Part of a small language model's weights: RMSNorm before each block.
Each number is 128 + 32 x the weight over the matrix's rms, rounded and kept within 0 to 255. Layers, rows and columns count from 0. Numbers have three digits each.

# up: layer 6 MLP up, 384x96, rms 0.182, rows 101-220, columns 64-95
# down: layer 6 MLP down (transposed), 384x96, rms 0.042, rows 101-220, columns 64-95
# gate: layer 6 MLP gate, 384x96, rms 0.172, rows 102-221, columns 64-95
up101:127096114162149189104092133155156098166131121172150118145097165141128128073171114191119100148189
down101:088094122100103089125137154113157142227184111096106080161129188097133092168134135125098135169122
gate102:130079071090094126101136095179144080145090155125084139140096141092127151134151137201094134192165
up102:114132173159105159133115134160121117112147142077132161126195173140086166105118125124148123118112
down102:125108116128120138087133089096101180146104107142225137136105178158140089072109168090101159122128
gate103:159142107081130122160174042167121204117138170149126052118095103137117120166135123127190130149111
up103:136136146129189135133133087176113169114148132127119150171134187130185127139129141092165137094121
down103:159150140117047054095168110102109116137144140056109122129167111100144122135110105151154160152138
gate104:157079155083114141156141125158089083082122142096140153100138098128164110177127100155153135097191
up104:127112119095157124118117091144117131147148139166128117114151162176089123108086107177133116157065
down104:134182157120108089141138099076133150219131180142155100084131131118136115137113163175138098154140
gate105:120117137128165139168126121162091147091157119104124171161120133139182208166129143115133141083164
up105:166147124136170086115085143077135093092087132067138074043133103132108118142100137135085140127119
down105:112134152137086221164154118148151098153113164091085140163150097116154116114189056097122116146079
gate106:113140135101142104089123078191067121055174091160192089165163137160156130110132167107180138179109
up106:151105087134127103134136127112048117083129138169072157119074140153164127054124121141077143117139
down106:076178157114129120144129088124052150161173152117104080088096121178088207153087102142161116134163
gate107:151147126156193071143160138125099118184118143163103087129086171089187127085094129110104138111107
up107:183134133150070147142139097147125080135103082128164150118097180086165133134048078141181138165144
down107:110130174153135150124149128041141124167101158044140107146114107126103108126144150137088119116120
gate108:127117139128090144121199158074054119110098130053123078190157138162142164150143093176060141091164
up108:080112188061127142175114132050091079178137084088162157191132159129164156108116136180094159147191
down108:146121089090172169101145166166092093195134114116141141168091154104103125164182138172112119157174
gate109:120081150104103103178081162126098174098089146131119075137141105141127164121059148173121117113163
up109:082109073095111136172113126155131122165108115141117123147119165116058130123168093108129142139159
down109:139105180172120097145144155107072099143111083146119158149119121171150114143093130089122110101103
gate110:140113140098141142098087094100093176117155042153115160135147124113092152108134104124147149124123
up110:111130141079147063092116130126083083159157121135126135116127144185122113123141085122174127097153
down110:195150123102149149168131075188198146094099146127143181147072095095106147136128139144192110113151
gate111:142135106135120166197109119165102117143140092103110141078134127114051114143128084158139139112124
up111:184084166117162157163111152155080150124180078143182169098177193179118095124086124126148091124137
down111:134094201057130139060170123140149157093159124126157161123148167170141129121133124132193086169107
gate112:143125119149086140141041144083115112133136069093074201123148091140113134143180152133144136131142
up112:152142140120050094132193135084110135099119151097119140167142069141148102164145112110149100082063
down112:101165120145174134113131178166088148126201097131146145108136150140109202130165199123139122158112
gate113:174021149146130125109167126136122079089082152154122157130106157148094146130119145157145126161147
up113:113161180097105126120108116117129166129109155121132093134129174132058190138157151100179145116103
down113:133109146118148146095075123181199144130135128091149168133114062101157131198083121171123119117099
gate114:134125157125192164146143097110115219139104124167173117159144166119159160105084127133143107119115
up114:091115167147201151156128102109158121132131144143115156115089109152136062127119143107128144139114
down114:111141144151077136143064168156137114123150122105147116130148127170153156156140194128210104109131
gate115:110072124102166095193086095096086131175091125113086057178085127122153061096151111161113195126147
up115:073085113144125073128146144172100123143154094035109102107096130121131065094077122120129177104122
down115:162176156147130073080139186124058095160147194193133118119167133193133108197181109156084099171113
gate116:103126164193117107156144065159105135107178142158095080163094131086154106090139081081138154151124
up116:192134127059172100118109148108134112175153140087191135137158076130062152114103113133185104128116
down116:133113198169121123156102113186163140128138124096134095078140150054114145125102123140063175133133
gate117:170149143143166115177139110058105104152060130081111076122113103105147099118171178133169137142120
up117:124149086139119152169080052117170082130152172142143151110167124167106086178098085106163145074110
down117:122107132083151160154208123153115132215118135130061138106095131120117107172173133144204155163146
gate118:063155087140110147160145083129122104115124134155168166169127081078076132106139126112129185095168
up118:137138096182110119156142126098101153041117152121106091148136220108090100120114111148198117170114
down118:132170141118128091110156111085112163140080101131139141088121113137121081067139098135117126129152
gate119:145096145106138195156115103142120082131158130175127077081209134124082139110097173132136103146129
up119:121117137082132126168112143152122164082118097147080147125124165136113088153138071089095128130093
down119:174084105183118152151134121122083129119107090122142109140148172159143132096147100119081090122159
gate120:128098110060084127161098091134079165121181078144119133148105054133170157105111126137105149105105
up120:177085085158124044143102151084129155182162103141121087150139088144179126115105140192147124166152
down120:154143139103086150121129123172119127118121157124116166126087080097126102077175088157124155176132
gate121:063113142151140087126114108138102085106094085099112031137194112138071126047088113184107109146113
up121:121170089114105155159186160149150153114153137108148079150180115127204127102151136092163172155096
down121:080150106147107135148160073101078107043118137149155152160123114120141140126159189098110141093075
gate122:119132106087154146150180106104145115116090146139115136119111096114157114044101123135148134119131
up122:109101142178132105119094114095108167085132123129134121179091090079186107100061167100174136105147
down122:084107099103102142091132119112120140125115106154114119141132117196179186118103137117094139145143
gate123:192138119106163150125162072134105118139107193127113115116144189131148124149118156112172160170132
up123:066147088133148088146154166133124081111102134131140168127160160140158081118181099146158152085179
down123:147231169089135156110152093097075123127130100175131106133134112176150124123160147147114094130152
gate124:058131132153169053129147059217131129159112139125088111103145101140107162120114142132160181114164
up124:168098110091174133135129128145155140069122121149140190137099069157170136204095160126085131125101
down124:065160158094140189148142072116136166162136155139190112148120120117148134061104180091112114179072
gate125:125089092108138107138144127120079118099059109143122095165142116173102136159137118124133126117097
up125:163121134082131097148131085194160105135143181165111108129103177215164132132141193112085170104152
down125:115143110146145125144147135150077147107123127106182133114182145131120133150044084109140138199098
gate126:082111091111140113165110104158114136058116101139122133143124152175179153071139148205142082146147
up126:150145141134049074180109113145170196131141219093147158156120154119159183118097091184165096126150
down126:156112098079150188104157122054165095111171205129147169152174138140110136168155138137182160148166
gate127:177092124137140109139156168165108059115099115077090080174206124156118107102154090125105146146163
up127:122139153122131141140138134121120132134056134149180136120148118103101122158154122172137090147109
down127:079164139150076137098142209139155142142160109156121196119025091116123130126124204054134087120183
gate128:069144112169144054084162183052090123131087163122126084134054115072159100129054113103132094151177
up128:115114198104112118134121091101148114171088130119117055147143131128129146154229149160128120148117
down128:110141134146080129186085171191136093123129132068169107155118154098053140158141137125101072095149
gate129:088234104131157173145110129092088126127150133106150093138168092109135116112123132125168136132148
up129:168158101120127136147123161136111099144177163120124090154107188115106080082139174082076124132116
down129:125171155121160100129112130126077161216137077125126123126192137137166118083091116152148158165130
gate130:171103172056092132101197163137123131158066093103108110156083090144081141080104097206119119101185
up130:112107102124135113125132094146118117121136134104090150111133172102135166157101106128152142119088
down130:147154067148119126098104141116115131107185117140188154153148160122108159142114114090123103156074
gate131:130064148157116093118164126169131151134071109106120078081147088128145147094112136200061123104135
up131:097131147165133155094190150117106160066148131079132155142137142125126160128102194142080148137100
down131:151134110161125181148146100125143168046082126084106112158105127124218129105192116093177152149075
gate132:169078115135138117141099089129096162113134090170155110125080137127083182132097161128139134130181
up132:149104142164081147091163187137107096131135105076135155175122086182122104162136115137118114155079
down132:098144122106109176111100163103151099162129080107068104073091081086190151129116179097146134143111
gate133:162089122158135091127114097169143178061107168124069097126095155129159180115108138157107113122160
up133:084107069132119154135161142186115135099058138160124126093166089148134137094145146145068137133156
down133:148091134154137136174127136166105155047167175128216057048135077111136134160075078131159099138144
gate134:082121154121174132120093110127167129163104093119116143141093065114126154097122126192168134083103
up134:113120144151090139083154140141048103150115080121120131142132091121181067078123159094126182106156
down134:080169093123138130152051135129159184070180104104120131124056164131099195176086139147144101156160
gate135:148150138071148134098061100145147151135119042121026084164109049091187147154107141144134151121114
up135:125138144171170152100089151134153133142128149068064169123145098107106176129198086137172098149181
down135:132110134111109114098155137135170114177150071151076099081103115093170123154100122142128130109134
gate136:096100131126103152089143165158116129121130116128092101180117151093190136146108156131153144174172
up136:099130147109114135147138168132128127125114084171162165134126171145134128101107134143164093140174
down136:143162089123113103129140127138094123133175151116151098085158121093113173113111161105126127102103
gate137:145119132151101171124092106180124112123141092141109104106102084110089172111099132143137160168173
up137:125092120144143134156162143134117112042144159133132136128094141185123133094132114166148159187132
down137:176127044162094134126092121110139132163099078128123104178149121127058080127116170135147110135155
gate138:120128146169158037186084060068139175108111203131073034155116157132140147115121118115121068150094
up138:068149175140104148148126142114108127089196133069131143155152057088123139208148109075157109118150
down138:136145063111122153133075105156091135109095173120105087192133166131095134119132130187140155147053
gate139:109122091109101111179119123154124125119063120200074117140084116049159118146130115102102141113183
up139:111118196168164146114164109095084140118092128124096141119144167127116142097148059153114119159129
down139:079123095064156185134117098149146150115102127116123088088106139114147140177129113127102149176162
gate140:116122128104126149103159158194043140116131146133120089158128107125136159137094110187140108114147
up140:095131151085085103088117147120079128122158150130093127131104103087176190163074103171219095107114
down140:141180129073201177128073137153175091173164129093123112191105165170157168138182139101100125131136
gate141:146139151140149153133145105086112099094096117179075133107114093137129090106130183095044146139203
up141:182147177158161131131098113138119181117096104168088116081154118149098069132126144090078140123181
down141:211100147127172099130132138132102166037200096155142111090154146131118189140126114161172103116103
gate142:071140126133094061113147129116132071111139124099148116104142126148072109156148121131116100128135
up142:124171120151159142161103082107085143133124171065169126141179126119143152134144156138152074170103
down142:107125121110096152157102161139107162165131075107127104124093079106092138136149137096132136145093
gate143:095083157081175168112140098164151138125102130169151170159091119085143151158136167113124120116093
up143:134135166160071094106068137110102101051174135067082103091120179200114099108092121129105110106103
down143:153115083107109117178176109082092176100076160101084158131117159135151094159116072187141102158124
gate144:091060151104065165129087167112148121104123108128099110164142134079062086090088111102073143127186
up144:084138116111125084085083124116088161150165081107079114133153136116080149145118106114103116119149
down144:129164137076138148083134194151093107170130068159151160130149099184155136107091164143149116131122
gate145:076200149143109133155135150109140167118147130086101123173136085122163141104131158133058118122128
up145:154106126129133091150114130168089135141160136115145162117083103049116157074169153167153157075134
down145:073164113134111108106080139116081117179180122116127129146123144144159075151128140107097116126122
gate146:146119092152191118125088092170077114136071116128118074178170169157098091123084155121091054126140
up146:085134198153136119119122129094116131136142166113123075131136156156174097085091152151135114116140
down146:142172064138146114060067116135146127098145157117044147150099070117137141149125136176116171137114
gate147:115049139099150172139036151148076139092158124100193141149157117072093161073178106161123122223158
up147:104174148080124094101137134144122091134099111140138076131150175092168115118087122135100182100134
down147:110074124091133078136108067203110077070076089079065109106114135140107131131108112160124121121139
gate148:150171067084064176167156141156094091130086184072109085147150101136154101143097090131134154113116
up148:099088131142145113114125140159145171142129177086136086151093089194134191153165109131128139120158
down148:051156119171118147121112122126121135109064133113064089089066083096146086122080109128148109120159
gate149:140101106148140132182136111092081148074153121131091123173165118111111137144153108123130064127072
up149:130161103088110157150085137175161116125176117113110144125074174189122132114127115081110068155064
down149:186147118095160125069173137130156145089078193100087125107106158115088127100114110144104176116206
gate150:127156104054066125142118128083178129117121121112146059112147146079112110154108107145166155103122
up150:119124147128090092095077124154216082142128125124144099165044098130092105096157147107128114170084
down150:134108161160119148202135139134100125109155155100125117131180138153042121142168133144137108132141
gate151:107105126161136142104170145108108183176092165108099145127137081180098159146154134169186191168121
up151:144140133162149125125153128134157135096067084169205166148128081132132123083136146159162127091156
down151:088117061126129074137065177054142143094170148144107147087102140085156131153086131094157142166102
gate152:166123137087157100167130118104068193116115144142078099105129142156160139118146112133055123131122
up152:139174112128152071120132142112126129141161158172119156158147157145099158176080124101157114118094
down152:102138150154153190154136138156111095175096125118214156144176096125154184155123124134082097094145
gate153:090145109106128086112150140068126106082112200135155093045186120087100105129133139073098152133159
up153:150082079044124178125112139151166100148126111135125148197144142104149131157130129136137105111068
down153:097100115061081110141115202136119152112137154133079101171104093111137089113113090064118128153187
gate154:130109119168123135137089115153127093063135114084124160140116144070091088189132158139118076117124
up154:135126155099155153116174198108153126146124105114125101109100139081148134131113178096129082089116
down154:149112148171129148115102086136071065127072115152092048157126124167168138147104170173097119133120
gate155:091188122112174100092166105071096151170079152172138156142087159148127165205104077133079135136130
up155:140125158075083130058166122177121109109135190117078110120113119077183116099101129153129129124085
down155:111103100129124155216130145118192091141199147160181127182093097022135120107161141087125160109087
gate156:147125145084092095136162085139152094085126131133096140134076063100117147133091119184080171076092
up156:142116080132113153149049124173150162186103070101146133140098107118129165091156154128113158173120
down156:218067185093116079117107136110090117196150116164161088122156172123107074186133083126147111112141
gate157:170105112144136187137145175110048118081102128143136056144146097090129118138158057107084145172121
up157:110099139192185135145222114143094145132110135123136141119137161104112151122069102151172094107149
down157:098143100123090053090132114056194140122199132141125133158140128149115137139085152160159199089116
gate158:118036107176140153126133125147103178089132142091144097087149108090124162104134150128123124154123
up158:106119141119166148191164121068145097154100085112155186121087096129140086155144136171060140148122
down158:141122104129112129105060118133119107122150124172159139125126115073096141121123109071186137147141
gate159:121145114108173132100137062142162074097073178107169085140136173110080075127124132138118125108145
up159:107094082104087095124071188150119139126144079176129111087120185133080110086217145148112128147110
down159:101112154114162117100097139165077151112161134157101133115105121180158106132098197145141137177122
gate160:157128096114117125131215118160127135120137100154095143150183120114107132077124111146136104155093
up160:150117175178156107094067112134078143121153156090020149173136164069122160148134166158101129146168
down160:111075111122139051138207142134098096131087139134221187105123120104108131120122133139168181104126
gate161:114176094117105150152116118138114149077147159132094096143125102114103113143097135099098164069130
up161:127136126094146154123116131148135165076136129184128143128163117091152133099079146100106125108120
down161:139110145157138114146141126123172160148122126127114118095042116090124078137121111111164095087187
gate162:100132181151098118112136147167124103141127138147060105096098158164076108079149079152171058096166
up162:124086091144151123135132175068141074099117112128181104136135158133151090110112158148108105149115
down162:171154103123115187159179166132109085097076138111169113120122089095065097143103130107180097107149
gate163:147124065147125110168102087140099086110109149109088158164087128123135151114185098168109093199118
up163:111135101059158120154133141147044075069169153144097097083119158188171132171139202133202134128093
down163:157134129073115080153095125115162117149132086121102156072088123091153109222115147107166107130178
gate164:109121101103156110183108188117164133130086141178145096152129065123153118074093130114070145188167
up164:093091147082130163147054127092104200137146149176133140135195056118101109095078135131119092125128
down164:121166107125172109173125078116148186076136098115161149127164145155083106156082133098187137110057
gate165:122142102118208093149093160147132150113086151165147096152157162143104093091092108131084125124171
up165:136090094115140200154172116139142109124120082141125124088147156094090089139144098156135122118132
down165:123105108081180084129061134088145134089160065105177055104116152109159143111145081092169090115143
gate166:148069078105085135094145119088122179109177108148096158171110145142144126189140143091111079122135
up166:142142138133058121152053143105139149163112167121068127221120118144141107183137164144159091115084
down166:073118098162092140074090108097089134161141165137108172154132154127134129131098127137082141142095
gate167:121122166116075122089130200130133108093063118116066133172145208076126114109156120118141171086100
up167:123157132145125109126163143177145103164086083169126188155088150144081123141116116143110126141153
down167:118162116094131146129104068134111115116075147160160068136104094140164181099089151116155134203182
gate168:140089134135077128113150079129099115120115146080161163138128130123175094109124076095151138163130
up168:113138116112110117144101087140117144158156178102143122159145102085122175124153096146137120107094
down168:145201141131083146123069140107130107155079100153091085124147106117173124190132173086129136136125
gate169:142106118144113167084170176075144146149129081146155081150070151111106102105134116098117157187093
up169:145103090094118151085109146185177128145146135176129071110115136054153090079122100097072155108137
down169:151177159127156089131161087135123180177106100107136142089062137108075165133178123129174166116119
gate170:149143090053162133106129207160118160125106176109148124163165137107109128157143120140057127081172
up170:137195159136095076095134031138116172164145070153151105128144117091116127131120129087108148171103
down170:113093157128078117134059061129116112122113107099126143149141115161169141103161074133219080114116
gate171:102144138108196105128097083134144101114175095158142159131145127119062086163179105154166132140148
up171:091061161096096135144133094140151132088134093137102171134108126198108144140107116143125019163152
down171:114086107135086140139147049146148104153101138143133143111148085101137137097153114109206135093190
gate172:129075128197148091127142091126096172109092145130108124148101084100131132088185087176111105099151
up172:121075038084119184173099128120175157140105142114140130122171101144116138141130181158150107154121
down172:088133101110125119136091115106114131124148109120125111068113123130170129096127163125115211121054
gate173:108125181106191110121164127119129089149104155119103144192075134101139167134144189095161138085157
up173:191099115145178122079152153107137111128127101152214132211111145097083091134107176121162119113135
down173:139178183071087133176063101130120173135177143186124124138117115165089128142152131114107125153144
gate174:151144148094125174131126124074137127162152141206068098121111114165137120048086109081194172124170
up174:131124164077123105158141135127120130137128136198144164141168135083072153114118183140096120131132
down174:142151076122134118087074173133118140071177104115087130136151134125135149110162115149086121093120
gate175:087151109188107152136140109117124087106147141184108147127105098149142155086086114115136109155106
up175:117147108087148127064119124097134079132144169094173095107168100132173150123091180149199198117146
down175:107163157123088153163150125126140126088220104133104111154140136151131128135187133119089079167170
gate176:135123128128139127157137137115099129129162138147129070166151126069103053098074110143143135159124
up176:066145106120164173079077148133108109123111159140152133088133164128141083084111154131111163115075
down176:154092109098105163105204130126132135017114130126158082116160132168101135188152105102095147130096
gate177:101150106095108139194136056161107131098129113147149132086156123104086162085115103174177182103135
up177:112096108120153087183108122167130124147175133102149125087077128140138125128140160142108152147170
down177:192178215138117110125167151112134138184118135137121158120120121109130172146098117140128095065112
gate178:135060185146129086119188099145119116121085109118129196138103176126129104150156102138162133153102
up178:158092160085151101108093121198137151118122156077144118134101137120121104102146087109124075167102
down178:139164113174087117160097103132115131066134098145143161175175119120143119115126123136136082118164
gate179:123157126087188111147166137184137169064109158168091098133088187072099143066132127104179088110140
up179:173168075146125119093080131125147113080080163147106117133108168167124085057090145152136153195175
down179:105106159156131097141213063170093112136141120180090101137089117160153091105159157135083110070127
gate180:132144084153146126158142102136143161130125153148118087068142113091118125142130092065174162123138
up180:128127155125122091175164167111133120122090050179134160132137251147096122103119160158103090134085
down180:150139149079127141132136050118160164083112183126067181114106110181186176144132035082134140138133
gate181:167114113103130151106142122187154170125085085128169152174144106129174158138145140112103158095101
up181:134149111091144123124112204121105075162136086135140168144166190150141070111104048107179135144079
down181:106110128118085088139110164111071122098096120109134154134165137156164108144110156139129153120201
gate182:175064129144066121085128123169139113111132132133159137125150107102021184126067128155135126150155
up182:087137124128141119084090129103121155174113073104144127096102117114084101157115146069126180103084
down182:093110101080144194091168160094091017090116163083144131133177127104170097176102143116144108099123
gate183:088116122098155151220172081116111140171172098140148086172134130145094111136142034161127151169064
up183:141134059155092159090163148130123151110075150160084167133147102075144148143115134123109072098105
down183:135152094164152086165137142113130148085073140114149119078116128081138136196161121146138096145117
gate184:090121116144135143100154153134149121148143171061151095203124140128138124163083083154101081083131
up184:133062155156123136142162130113129179101222100103172148105124171155069129124072158155089159180086
down184:165126094089195108086150171083118092097097158147068176136142109163101063111126063133095162123126
gate185:121125064183078157111126125147131135097082162191131147150093065100102177143159145144096130146193
up185:148157142129127117130103117128155125124156124134106094129120142133107226144089100178126179129077
down185:138139151130114089099169079099128143101157178126093118173154174102173156110121099118169153131173
gate186:182171130143163131158154094151077170085127148064151099167105151098108163161163145108096166163159
up186:188140140078089183112150173171147120059161129074152148104106080165066145183106149148147135103153
down186:155154138168154113114112121147089111104084083123151099078118100130147139094153118086121047084102
gate187:063123100123084174136196144173135056159115110147126152170133090101110157124142135115148188132184
up187:148151050160107079128098133152119128129115122171116112066107106167143096150148121137147129087163
down187:075140137141156151140131111093134175073173084120176067135154173177115141124108072147113187063194
gate188:106120191136105109115093145128174104155085085093108120142108057116105128131128071171143170079177
up188:151135112151153133136092102083161098089095149190134198212128151137135137129140134144144106154124
down188:149132199157134081100217159135161083143100087107106085148142086058149112127141175112107161140163
gate189:072121147097134135163120212113115120105117134162115168128142095083132119129121140146109080109076
up189:159106098157119116170132060155152110183124090115110148113095152142150074044097077108147133093157
down189:121143130182060140094101169135102161074108055085068133155085126080149090098152108129074144080149
gate190:159099145095119101096146142118110168151096117144154099161134160174101137111139139111160068153157
up190:137131136138120111236104158142105107099153144116134094111101146168145130133143112102101120152116
down190:100083113119106111123134090116112145068140122074166099134213132107066113170109128081175160155160
gate191:125115184067121155087175124109103161140074112161085152160152114173192163150128112137112186171129
up191:134129130068082105129097129158141082104086111077127145151160155126139083129098137214171088180106
down191:107127125126120155091115078132139091123112122122083088177100087122099125166144120135101088126104
gate192:155126096108181129114099171049175172140110092080131126139147080119089168089150106139150119145144
up192:175113148073087093146158142131161100180146170208131082087082135127082087134108123088107061169130
down192:106053113185125102163112133090134151146067103139180118115170134102130140133113146136147094124106
gate193:153117138127125139112203120126085145110120102119126115129132123175188138137211106126134095151126
up193:163133139185162134121139082096127174133118159135133125136183104077134105211148149094199161169121
down193:122177189106178111154126153123108146140153112152182088088166097117140131082024190110176091126146
gate194:156147131173125142119081078184136121129164159144089141129142134123160139112095119123199139170177
up194:115113127166158122069131149165129128095172128116133133148149112099188156065169177064134170198128
down194:184178160092138130141132119145166139138170173125126132092160099104183153175083099111147165137141
gate195:180101123133129130201137203162136120125137146139123065123139199109079075168077088128157162100128
up195:086154095107111087109091169141084182083134114103112166149114108120159126155185186148145141106069
down195:120168180081084147129101149136165125197136161122102057101196162164105110121058123101130119112150
gate196:142138087138140113135161148126105160150113152088138075118136143052126140098087114133141119154154
up196:094133156090135095122121109135080081123099203105082169123103118115123159154129094166149163211140
down196:151148102123208148092097136181126176154190139120091124186110159134123072167132139097168147130168
gate197:136132116157130080085148174082116107078119118131107197206082153057125086145136103134100124117146
up197:090165120202160118166130102125110142126151065143080095125089096026212136169088079090146151067165
down197:084158101184158117055139160115091083128156105080129183144112095125102152139137126109117119165070
gate198:096099137100112138115142118114138103166111180146063079127139149160142087075100086160140132182166
up198:117134112072145176152170131171148112204151109152140145148135080191112174157109090139092115185135
down198:154079130076107143105170168122157093151126140058111095149165077129130068116127119073168159074116
gate199:111132100135054122151169096142106137098118134116113116121074098141189088120117155157140170169185
up199:094157130092114151059146143134088123185131135140078144108149095151101093074136130121072091065146
down199:138133167099192102127081117155090152181118142125200135130133129151173180158125101139069105104110
gate200:174135079124100129157160132112129123138131086125116107109138074098196131116102135111129150170153
up200:103103121149104094107167141184140136150165109167124090137093104153110175136102162120118149157128
down200:103090152140155117128181094108139174113130131113049143159142165141155084113123111147088103082147
gate201:187106141103167140187116109161095180146191098166067094112154128123179105107144120146144116060111
up201:131057059092101101069115133089135165136092103128173144105156088143084150170117107124126166163137
down201:131116121159131203087138126103142121173092100152121151117107108122087120144108144135172097090102
gate202:145144119170180133108175121145132203144088116146119094178139049151104097124149085143134127099118
up202:130192175124191125127158124128162089119134124150168100143158145089121129128127070094149097123081
down202:120112095107081123098146157106080135030128145133164128166132148126073119104092060183184131159099
gate203:148134093146103092166142176163175164181102151092051086035150122118123129114116076108120092132166
up203:078068126072124113135139098139139101159148161096071157072116104095154196092179110116127128145152
down203:164165091151092115072155148101090120106142161164174157164122127143143088141132143156091145118121
gate204:152144095056106165177132138116128157091195159085115088114151167130090145056133122115131091083145
up204:140167143128116115169099158161088172135118129064128126114173056115098114113175106127120113119118
down204:144085111131161085075175113158144099051102114152113126141112126123120072115122133144122134112105
gate205:099069075148092162113144170181109088068125169146085120136146137084124082080140072103119074155202
up205:128149178183138128148135092111099083141121108150132119167115110168141124137107151120129116169104
down205:105185171137141102132154107142163099130176128106167118107143182139140136154134180205144141095120
gate206:042199073190141161106116143073097154136099089081077160089104129105139048069151081111156148107169
up206:168124149040114139155119139158128117150102177119148154150128164164118179131108149126131111134154
down206:135142172118158168138091119061185209159081169124184185122158149162131122108144137106158097183107
gate207:097100123164153159187160129117129096139129137145128144163096091088179069140160118153101164088147
up207:163143149084112127113131180124183108095064137169173110196078149164158084128099102116116115104142
down207:133070097176083121120083128087175176152172114114133126122121158064111145073098105154130134096147
gate208:104097152138166134110114063146111166126183102105138135134091169092175129115119167158097149093137
up208:109143135113138117118147103087091150165162068106086172061124163110173096148135080149091161119137
down208:170091121097078161161096155110145125096094139108107117185074092123162113099084099009124105135156
gate209:120170154112127153070113066148144142020099121117144115097057121139134168164148193101158142127123
up209:089181138109124081072124169105135059137160082161125118166223156113204123118137146133096171093116
down209:066092091122076137143095090115161110092103083112132121053121131126155129099069106098146132100166
gate210:042150153099130110110189120150110149165169132115059153153120133152107171119151152174128100229118
up210:142161184125119176090121182169128178125114107144120079130052138114155156110115187078104141100020
down210:165167191105134160138130115097077111218134102191129151109109119149103099105154109152150139151112
gate211:138105137128133110161125109146153147181088179189048110127096144118130137144092131175117114131141
up211:127152102147082176069149100156144156129143059098156119125132151162140101108100144080144116102171
down211:139138118137101117107107147145092127134103183128101167120177133099103180137104173096128221156113
gate212:139096145000105086134177150195089134165157102154136181245140126137198096125102103157124137095150
up212:130103111145111074177114156100138149141130134131081112106114183086091118171152139140164180106119
down212:119103144127152117170092141143099062091076148162109167097164129132106102192147131145108112148090
gate213:155066142091150157148115127150136182125114053096094147153124171146147099115164082057110146058063
up213:033114113168125126085174133195109121156113069103134121113172215111153118153113188153156157175135
down213:162107085072153044146192121097146036177071081144121090102100119141119130145112174099159168181131
gate214:086160120125176093078130117157088149140176135154153112125161157071132147140129211118129113127140
up214:084153142146153157144175137150110167107148115180140134158163142094120217158121185132127125097140
down214:127102124087119088170094160115121057083107130111157115202152123109142094123159109067130083130095
gate215:162141170122175184168116169085059160126144129119150153149123139171095129119097075142100090119104
up215:119086120155173146147099111151110120123093158119146121101126150115143108098093125099090155159105
down215:163139116099132146156124155131154095209162071133109121132093133106102137107151175140177153187116
gate216:117143159096153184086133089121115089096132107211127057136077120092093048150176113107113143168107
up216:142098118176105103091057187068174103098097093119130123084096135107219171101156153157140120157124
down216:108166112135209130110199080116191124118070082138131141134103127105084072141146137092070178125160
gate217:136132105111113110137152169104098170217140147115052072117135057084161132107137150183096156132133
up217:094129169098116070211116121191231181136154122112198164103119148144071094115142129075161124159120
down217:095109084094109141140158193114114098174129116118158124079124166119133139174057139173113093122038
gate218:106126087142124157121190097116116159160091091087101138146141152155079124079087179140165133144076
up218:133135119061087165117161077108125113111123117161129092116146126181185100094123049158139113112130
down218:114144134160176095029107167132122136139178114108122156163107125127107131206125141172087131092159
gate219:127121111111136145056077131138115111144064115080130159152136130152087108184164087150124123153114
up219:173101158117084152167143100191126099118185119148153159104135098151168114153092093180150132161132
down219:103080149076093118113076093169176105206073105193157154129119121139121105192147116170167128135125
gate220:107108089131107089116149166108097176070115169118090217116153160148133164133197088136128113143155
up220:171127201117155146138107125102097140125137111191113076112184150141121139151154161216157155123141
down220:093131135107110156132166121102157160135121103100142131128160103145108106171128133084107109147150
gate221:133108160135097089134168100114155163072140116109189146155108173137141163173153107225109111154163